config = dict(
    num_key_value_heads=12,
    norm='rmsnorm',
    norm_eps=1e-06,
    init='normal',
    learning_rate=0.0022,
    beta2=0.95,
    weight_decay=0.24,
    decay_fraction=0.252,
    final_lr_fraction=0.02,
    max_seq_len=768,
    max_steps=3148,
)
Each number is 500 + 50 x the weight over its row's rms, rounded and kept within 0 to 999. Layers, rows and columns count from 0. Numbers have three digits each. The size before them is the row's rms in percent of the matrix's.

# layer 2 MLP up, 704x256, rms 0.0733, rows 214-313, columns 128-191
103:526592432500474447463541494507476498524587497442443515431423548498478500510516384379474518535535495484549551609438495440502468469379487523465531494554465526476490508511437493512527476442508464
103:607429593524453532484446466475532569545470568497542542564481411481480501536561539462574499561355522501595556549423441415472419536514582463514538487507430509507524445437512466542584488381491513
112:464460505517490594520495520527527518450509422606502510442544480500491618510445488564567472503439543509523524463561490457534496555504542400516515532418409533406473543598543519442516455472560501
102:492484479521550507415541476517535529516408418552556490494535543507578603462547502467575493427480504500551540503522476550503529636517559550505504501557468484508556618505503416457508509546571403
102:527474407513447467480488475472471441574475511492520445562472422529480446545360421413443531514478504562538541482557485513498541537494585454523536482419509438487442465472469583531442536551572606
098:465503505551502492539554488502470547495521460493500573530575545518581517423491497531444655541417501551542471474452504363493443563472443455544460508480414485492452464419383573481470509451482505
102:499558555603540443462491462512545434530484546415552550517535458460610508510582382506493412660487486556472623544505578500519517450561473461475510443469520511517503469497466510534486488557492580
101:528449510524543549569436476512578474593592551549401555582475398468458523530528520467401519386574495513441497520502539567492447269462473504406496496511534533496500531514482482527493564580538587
098:491530561465458561476542483531494521517501398591440556426462500576432558528580582504564494613493509488518485486472535575478443496469564444547479386522510484500610543610440407453411546528524486
102:436519512598512517411586492514469516412491513411367515414472533511453480508494515396425419546532554439528459482367509567498477400445442466488519530472539532527555562467479404528515499558533433
105:503497556470422451572454532492547509537595431441460564430468428529431534535438518501559517470387502541455541467472431498615425495570516488501510436469460487560649550477483440415530560545525499
098:493491411557583499496530398492518489472586499473506435492460531569452505439551417442485604542512398446615601534610496507477453527541534502470476563476614491485498501448535453437577584416510487
097:503469547543468536531525348469504450574489490494493487427500525547550535489465516561435548588495521517464450548464411511501580454590543388546518651553530456520471419463483501490524529461481447
101:566606577479554493462513505527483514430486621500415397635517450528491570459572443496433497459378550500555491483495549497522369478427565450516465550474507584519529465428509415396480563465442552
090:529575526558466523509525547469513557494446483549491461478534486504426523490426505499522550553518424503542502486459480535599530553417532443488496602478578380518442419525527519501468570408454508
099:546447566496587494543501504523563555489483511555479453525479503522481519466534508490471451492507481541451481566487486584524468587491544489453499414511394542481458536571458540496519537506468437
096:467461518519498505509479514508444529386463467415472449557527518476424434601519516562552519415489567539545569443482495436479492591519416488455472484489467467371485466546462499514406529398446518
102:527565493533454532588437515512565553513532490546481506475517474527493528512373586457447482537536520492421434587541542456449542568454522524470470439520436544542565427447487496527485553452528458
102:492457591492448481510458535500471533521541413478465446539543542506531555501506426480383563519466530484535442505527456474506492498475390485445575470608397587437401454450460509543521547504601458
096:420432545383513422469526526513350514523437376524411563558559489523477559529456528553562473502660539630454479553532543490506452553380510520464481518661509472495484568511533490443523452519501476
101:519516630535457602464491501495376547482514482544447487473453446437451529526541467459527522482472476428455489443564491561520499625410605484500539496554542452558494550466465494517540533483533485
101:425469506426542515487419519522456473478435515499548426503577371524516456478537501443498509502494519526470407450504555489525496472498554574463466463482535535599487430463526454397434453372539523
095:529474459483551499550563618497562599534510459467462518528503606559480495441540524581517412491490561527491476529580605540533641560497469596497465506496449470378424523569580542498511482474499488
098:487523418509520482461539486482553496527550507445387458566404495599475514518531507487541394443569442453539466544452423547512545580478443452425481479465525524546570473414482498498582554438529601
101:451486579512457546504437513503477507526451493493429592519518523491438486526384548624544462474444540530582526467463395439517478510562569498515453501546532537512501422531487501511397449525510509
102:493529459416502483389610567528488466435414562541625498417466476449496484436533542470557455583390491514377572516536490390508451488510441488509566533425521455490648451553584525540456542534484493
101:521555548502537590488434443479522564500483477553392474459522560598478449528472492539598514435435509564553545459491500556553423614516490464510442582564539514505576520534450544425441494493474451
102:491517463549530497532513531508531447482488488452490512465468594469512495407493599486510464469527469625498528495473488563555547573502548399501551494410557458563430509427493484487453440601561469
100:567463459492549495490463340488445506487543454509489492517454489603439518436452423515489531470523494619557464498466442498516525527490442448481512500618474466408415483480543527541502509527582423
101:577502530431455490605502486524508493561419489490487600451498416425540502474442515467530528410367496426373559545415559529525554485588525516509489414503498492423376546580540599504500439501502489
099:505478504424526586449572513476460537444569529512435436458432503478538530433533582536502459515515547529574473516527582497522482558540442565497505531440581494490573525506522355438404515535484520
094:518473663451450501486498527519546496459491482453584537523471494562455548464553420444385515580471484509443433452425478436460468496474463498546521548404517525486519503517543497471477476453492445
110:543514499469568544482533440534588581394474476432459590557497535477572553477460571481466491487547484468521513561477569498479540502526493524433493481536512494393434495561556563454487519599523533
098:565420529401504473551465522487508442474430515481495554501547432435481489542464522495512406519444502488555573540575503391548580514498451497565494540523451464520548451465443466381534563508421507
101:486467544453565586539504562517478474435479473433528494428493525492477523531552594508510597583457494473435371574531575438488527586422566479518479547464502578477539548526508556501500455440538469
097:521542442437523515577513498504504537466402508473550552481520505486520434495477531442544560462475566534478514520542441413479514519552517471464526550512456527558521521468580559581555371493556571
100:500573467572463491573597572486447458440580541495473429436527464508560476547523412446476422483498440393486477510534493435467511501493542490490505497465423476492473587480571440471579540415501517
097:441503408568554471551506490499471540508507466634481473494521615506438480559397487547492548481428467500528505522412541394525470534483517521593536514469490506510557513465469446454526478572471551
099:480466475471573559506476461475647529541573551549543522436574465548442483516514479520529499414502442490417486519475516533544496566463490487530492490442549517649544494553411532573528528505484431
098:488489517520500380382550486512395568510526538571476485480552413490463500477490480549512489487538476488525510515498508450518552496508481463496521503449574502436502572468350533548490542537524482
096:403498531413429509492452438532643492523485432512399445431532506424450535518445509489496539470563477501532525432498604516423546485478560510509478466409612502368534474512439504441494546543543445
101:539394465514491443572536457496437544531517539512474541482426491473445437475527521519480514457533475527543492418398592423509481487502531506407490511498519498554436572591504366564534498529498480
098:490534437388565526492473535521498444583468493571583503502511485498562451484462427500541521518545568574570449505483466481474468522513522492503513447491540481503494517443443564622534581413489474
100:459456471493496482567605476494559556422497541512540551452451550549555552445415498524482531526554477558590489525489530509514559485466441569419512369605541624570400634515518533518361420467529501
103:534571477478508499427556462470455547531456539508544512508492437397478449604562492501489452481469487624484468500562520478502515521509437507536454492523520449442500426475417399527547525480542530
101:526468520528420458466438497488464506487540414499502597439492530434607535628587511474583536444483478522493482470439488587529549497581564512416501459427431512429587493533488519524493532432455483
100:584574441391490435464508419507520408539435399488557507539420555615480492552445446491540560473532514549521472553392472404538568469519495497518399477483560487453476579413547548586545500514451469
104:541544557477505625533443439505494476558509543471487506474536567535504483557492505497520491522547556584483433523436491418462500532463550495466460450441525524364476563512499494660550420484476566
098:520490515494519587451582550511410517465476482483529428476501529478384556492497543513441485495493497502534548501569569480459440510531444499496397556561515471476436587493475516538468584464547524
098:468444581432471589498484388473564545407498432529406469530466579409458572439512595473462549457497465544445470481439493614542525519492519521450472461528463543555527576480539458499426458522473454
098:441593523485458551566417445535525512532533549559556491458478564498480511412358421463469473468565450482477494590506483512467562528479524552537508485574573471560510443645456509516468583546513553
102:518453483485528471482479491498472659369526498463471595538499497478378456543443374512507518465445493591464480483553565460532435565466474536422452458472402497366609552496521472480466485551415581
105:505519549538432506511492555461474480586511599483529471537508529498537525490521456467478478430421457499528471396559524520528643449453560485576454423418478633535535518508534478552420506496489618
099:459520561450456606485435476497439514537493502478553528613529540465447406464516560514539571525488569477516460499557488466489538468488466459533477522473528528502573464444500536539436466480469492
093:446492472536445483458500490517538601437539490414448553502510517582488589469484567486447562421584499443545522471460504506420511526505451548538573389497495540514537498564518519431503514484485406
101:501475507535425546436519387535490430593436608483544477544539433525538457456492570474574549505563519460438505495436489542496513444543481467597468538495509558545491498563488493524489469524496449
095:516513379509511463552395560486423605506456478517526431549503564576527481467530513421565501475430487497526537381569527475449479424484459474469498499533365534498577550578437623441518467521497520
101:522385480559486463453526506481532495450550503463486575548559506537514486580545532545477450498619511408453449444494517459558457517463499474449521413504533566456556550475482459404477520478539448
098:419389530464502559526547515509497446469576509517521616473502508474467567527573515561391476491422492498428516512479475464465538473542544562512448499394393456510557474517578542490581452471481452
099:543516420578453467437468405476563503497492415485568414573490467453459560424490414532458524393518473550436507489441516593462455511471406559504529500493513510514522522472585455494582503559473508
102:475594529473478510468557476523435449468449452425452527497518513516556493447515510595573435491522444664470489563506600471522540494480508506473490496418582496453509514429401523493496460528524489
102:492459527621407560436496513528507558516461480553539502473549537374541467478496391543559505537486458601498524570551490431461589536472482462475543475559491513468434598532587495408413462415480496
100:498502538536521418486400476484531625446483493466446551524463447500538492563507404468506542551494496579486500528522501596511552581455535466519452447509458519582555518523445414435524538483454603
098:482517537542621574583498453486487429511403549496361519545507534510501495562564542498497569548506553554539497531484524639500608428424494370529531504576561487538450509608485522488394593575546617
101:538462490430531534511529487521493587493371426553578485516541500509528515401623506427479532506503531523523559476554550444417494458440431491479500514482601539540446535472543586543505580570637480
104:539486538586559540525404571493601532518499500496519428536538528517516514497463549521472453454516565514507479441491520453481585448502445498563440497607622474403383477569504420504484568465454512
098:431462434530502451444547466489583548518451539476523529524497505438443609469474473561465488471617472507534558570501540528499585485427457432490510462625569511601501457415442478478497500491428447
100:531537549474386467501450534498377512454471509417422413526515490461478467556501422596388409419510508503455522536622376519523477510496429465493468494505508507476467424430431415457560505520418463
100:566575484506499481489507486490525551555491404524500480534470480482511492481491435458513525489489555617585503458382524487512482562481475545466503490465399481545484523489476402475482497460428604
098:456527594505549532456470535515610513402425482579422502432433480484425481470535501571411512494578556514568505467497495542507520471437547501413475462435590506423530477392532457565480437525460456
101:527522477521493555538508527486371468644566469570426525507490469536499517472441491538633543542498504571352502445406547384507511573519561478493474452453471417551442445494480570474511417371493569
103:430531512533455401486555509501527524461439585420513575500460415613483545461457557491428550393481460561529495487430518436535500497502612529421508437490494553484596550477415472394433542550546486
092:553490551389533457441510583460464475547499542452542500568509626524437499488508453491439526551456522482514546455552461548467538521472524514448544474476500583511480443463504529423480465422436502
098:487476478420466541575585512506430415542484597435478459392498560486439531518567494552522500532492524491394534495479534471486604508466505451482489480549428538505548441499501579494497411468546501
098:504495486474501505489507590484380495509553497567505519515461546500497541461477480422572504475541470552566537548484445500541527426519531399405481541569548475517465501453478431472482511545550458
103:536490485495505517495492546503553408540525497566520545483531435478460507607489473500530454486456468557548549543359477488489500467451467444492499545468523492537565366463509525406505509547444509
098:511519605480452589518544476475446464454508540436482507533474568528593530426532582533430505543409384443532449486557571507485596479528444469487524539534449488465478384462530506424506475500512480
098:451457399477447496510540414480533542494597470509460501493593410498503443452465480488476423527500539536493442474482495461505456531434485423504553623492541531530518442580411477527439471544543516
100:504498511483581499529465526501563465503583629471470510553505472523496494508554378507539491458499532494474442556552507548455343517541537535470475457449449471432542484513456493488662462436508572
099:486410498550484520521602426468542437484464412524565441451482511654533471480454488613399415502481572577476504499574455494506465484505454442489493425553501546477518480493649525584568558529543457
101:497433556448560474403549558479551534563589488563420433499532552460403453482544490527381559359417520577466522486566510494468562521493499449504490483528542541545529464482456635568461516586464475
107:479571483500561492576514556502541410585481390536481506473569561475481541471438453588577445488525542431446555455464447615511505627493498485496544471465416502534472479436509583432507477433476335
097:445416525475509537435527536516556407428520484424517524420478547427512560444509438411431466544484534481485470467545439530482538456510554559462538470554556470514478386501500500508520546470574483
106:528521467562475478429533517517486569427522483465478537468443554605496569428439433531433453467539544490631552472547545432471480502475502533513486490516520511488527544509461345369603439489532490
102:510561386491467538534559529485482462354487469525444467612527484395452564498530434538471519469493485537469531529501569467547439461462491452504458517511598536525552436476517429312412507470521560
088:438540560499476518549495538513511490515448606455469461509552510511547544459486449496467512448529534501387551517477515520515510449467449448540533477495507533482549549466452573498527474551571584
093:499555524476521514424569457511524402505451472523567495563464461418471418588504547510494584541476455513544461436475529522452535541399604490486468451456416554595671490432501423545343432485436536
095:431499498463538618449482508485528494498465503498532526511445525517515492479504511466480480447478460537537406501482464489510500461450597424472530464430488473513438504590501540493494426419499523
094:622602516520571553478440529474454534456506448527482535551513468576523500389537439495540452462521489501408437451391429462495388451502507549506518496563495510464565478432461454503512533550520484
102:500502478514411483422530446508561471605503498430470496546527548465507439486572519516494611498459454405569467522404417521554559613476518532544505542511577550432511497473408550505472544488511484
101:457556475552494574440523542496461508453515501543591401478449517579485437402619491489541486594458502508565559500479450519483487462530551519524501427533572420482440469495423403554539472545546535
106:524586593520516480488485443475497564571448461488605431527441420459444526453507433488547472480456491481550528461448554520544562377541470617389557544444478547521553429550520448439584507519552676
103:473609648509577548369477538493477528475522551482353514377527445627461442539595588509527564481446542488489577562481448505522539464392451490541507531458457468576512515494481437537472448443474446
102:462469442504469515494495451510498545521426506508497527413511460538404503545557427499461444473484479574513584511572643574448494415523555539491475500447502483477519542506522473418482535643471513
100:458397492456570495541526496539456461513486557481616450519551521452588480419415495596472460509484539522457472611545573519524523529465569598549525535522479517549479553498448476505533466448530535
096:473474461477456496527481420496501517446474556391598479536537513474458487461433498555495473467426507495503516450546533524518579485500556517491546412518462500489485496502485523459499478462537540
097:406512513466503528579510552516525527443511526500485595449430528553518582540460484495564444456493405453606493537413490569451513483534542504506528467474548520554626588473575433474463544479545565
097:449447594492638532484481530528556507513526496580457450485560457580425558450549483484379504491526510538479503504444503494538483527477487467518505530528562519508513499490500431492476503473572526
103:480494371472504543570544492512604549486511493509489477549489505573514547548519444503416534464489458452448546533400514479432523460497525512435486498541470505465530572512478594508545463453475452
101:491530581586590420493541515497463527521486574585522494427540476517470513477471559373570498478519588590519538444489525570462557494548425530432524470465553478424359468551530515513499520507426523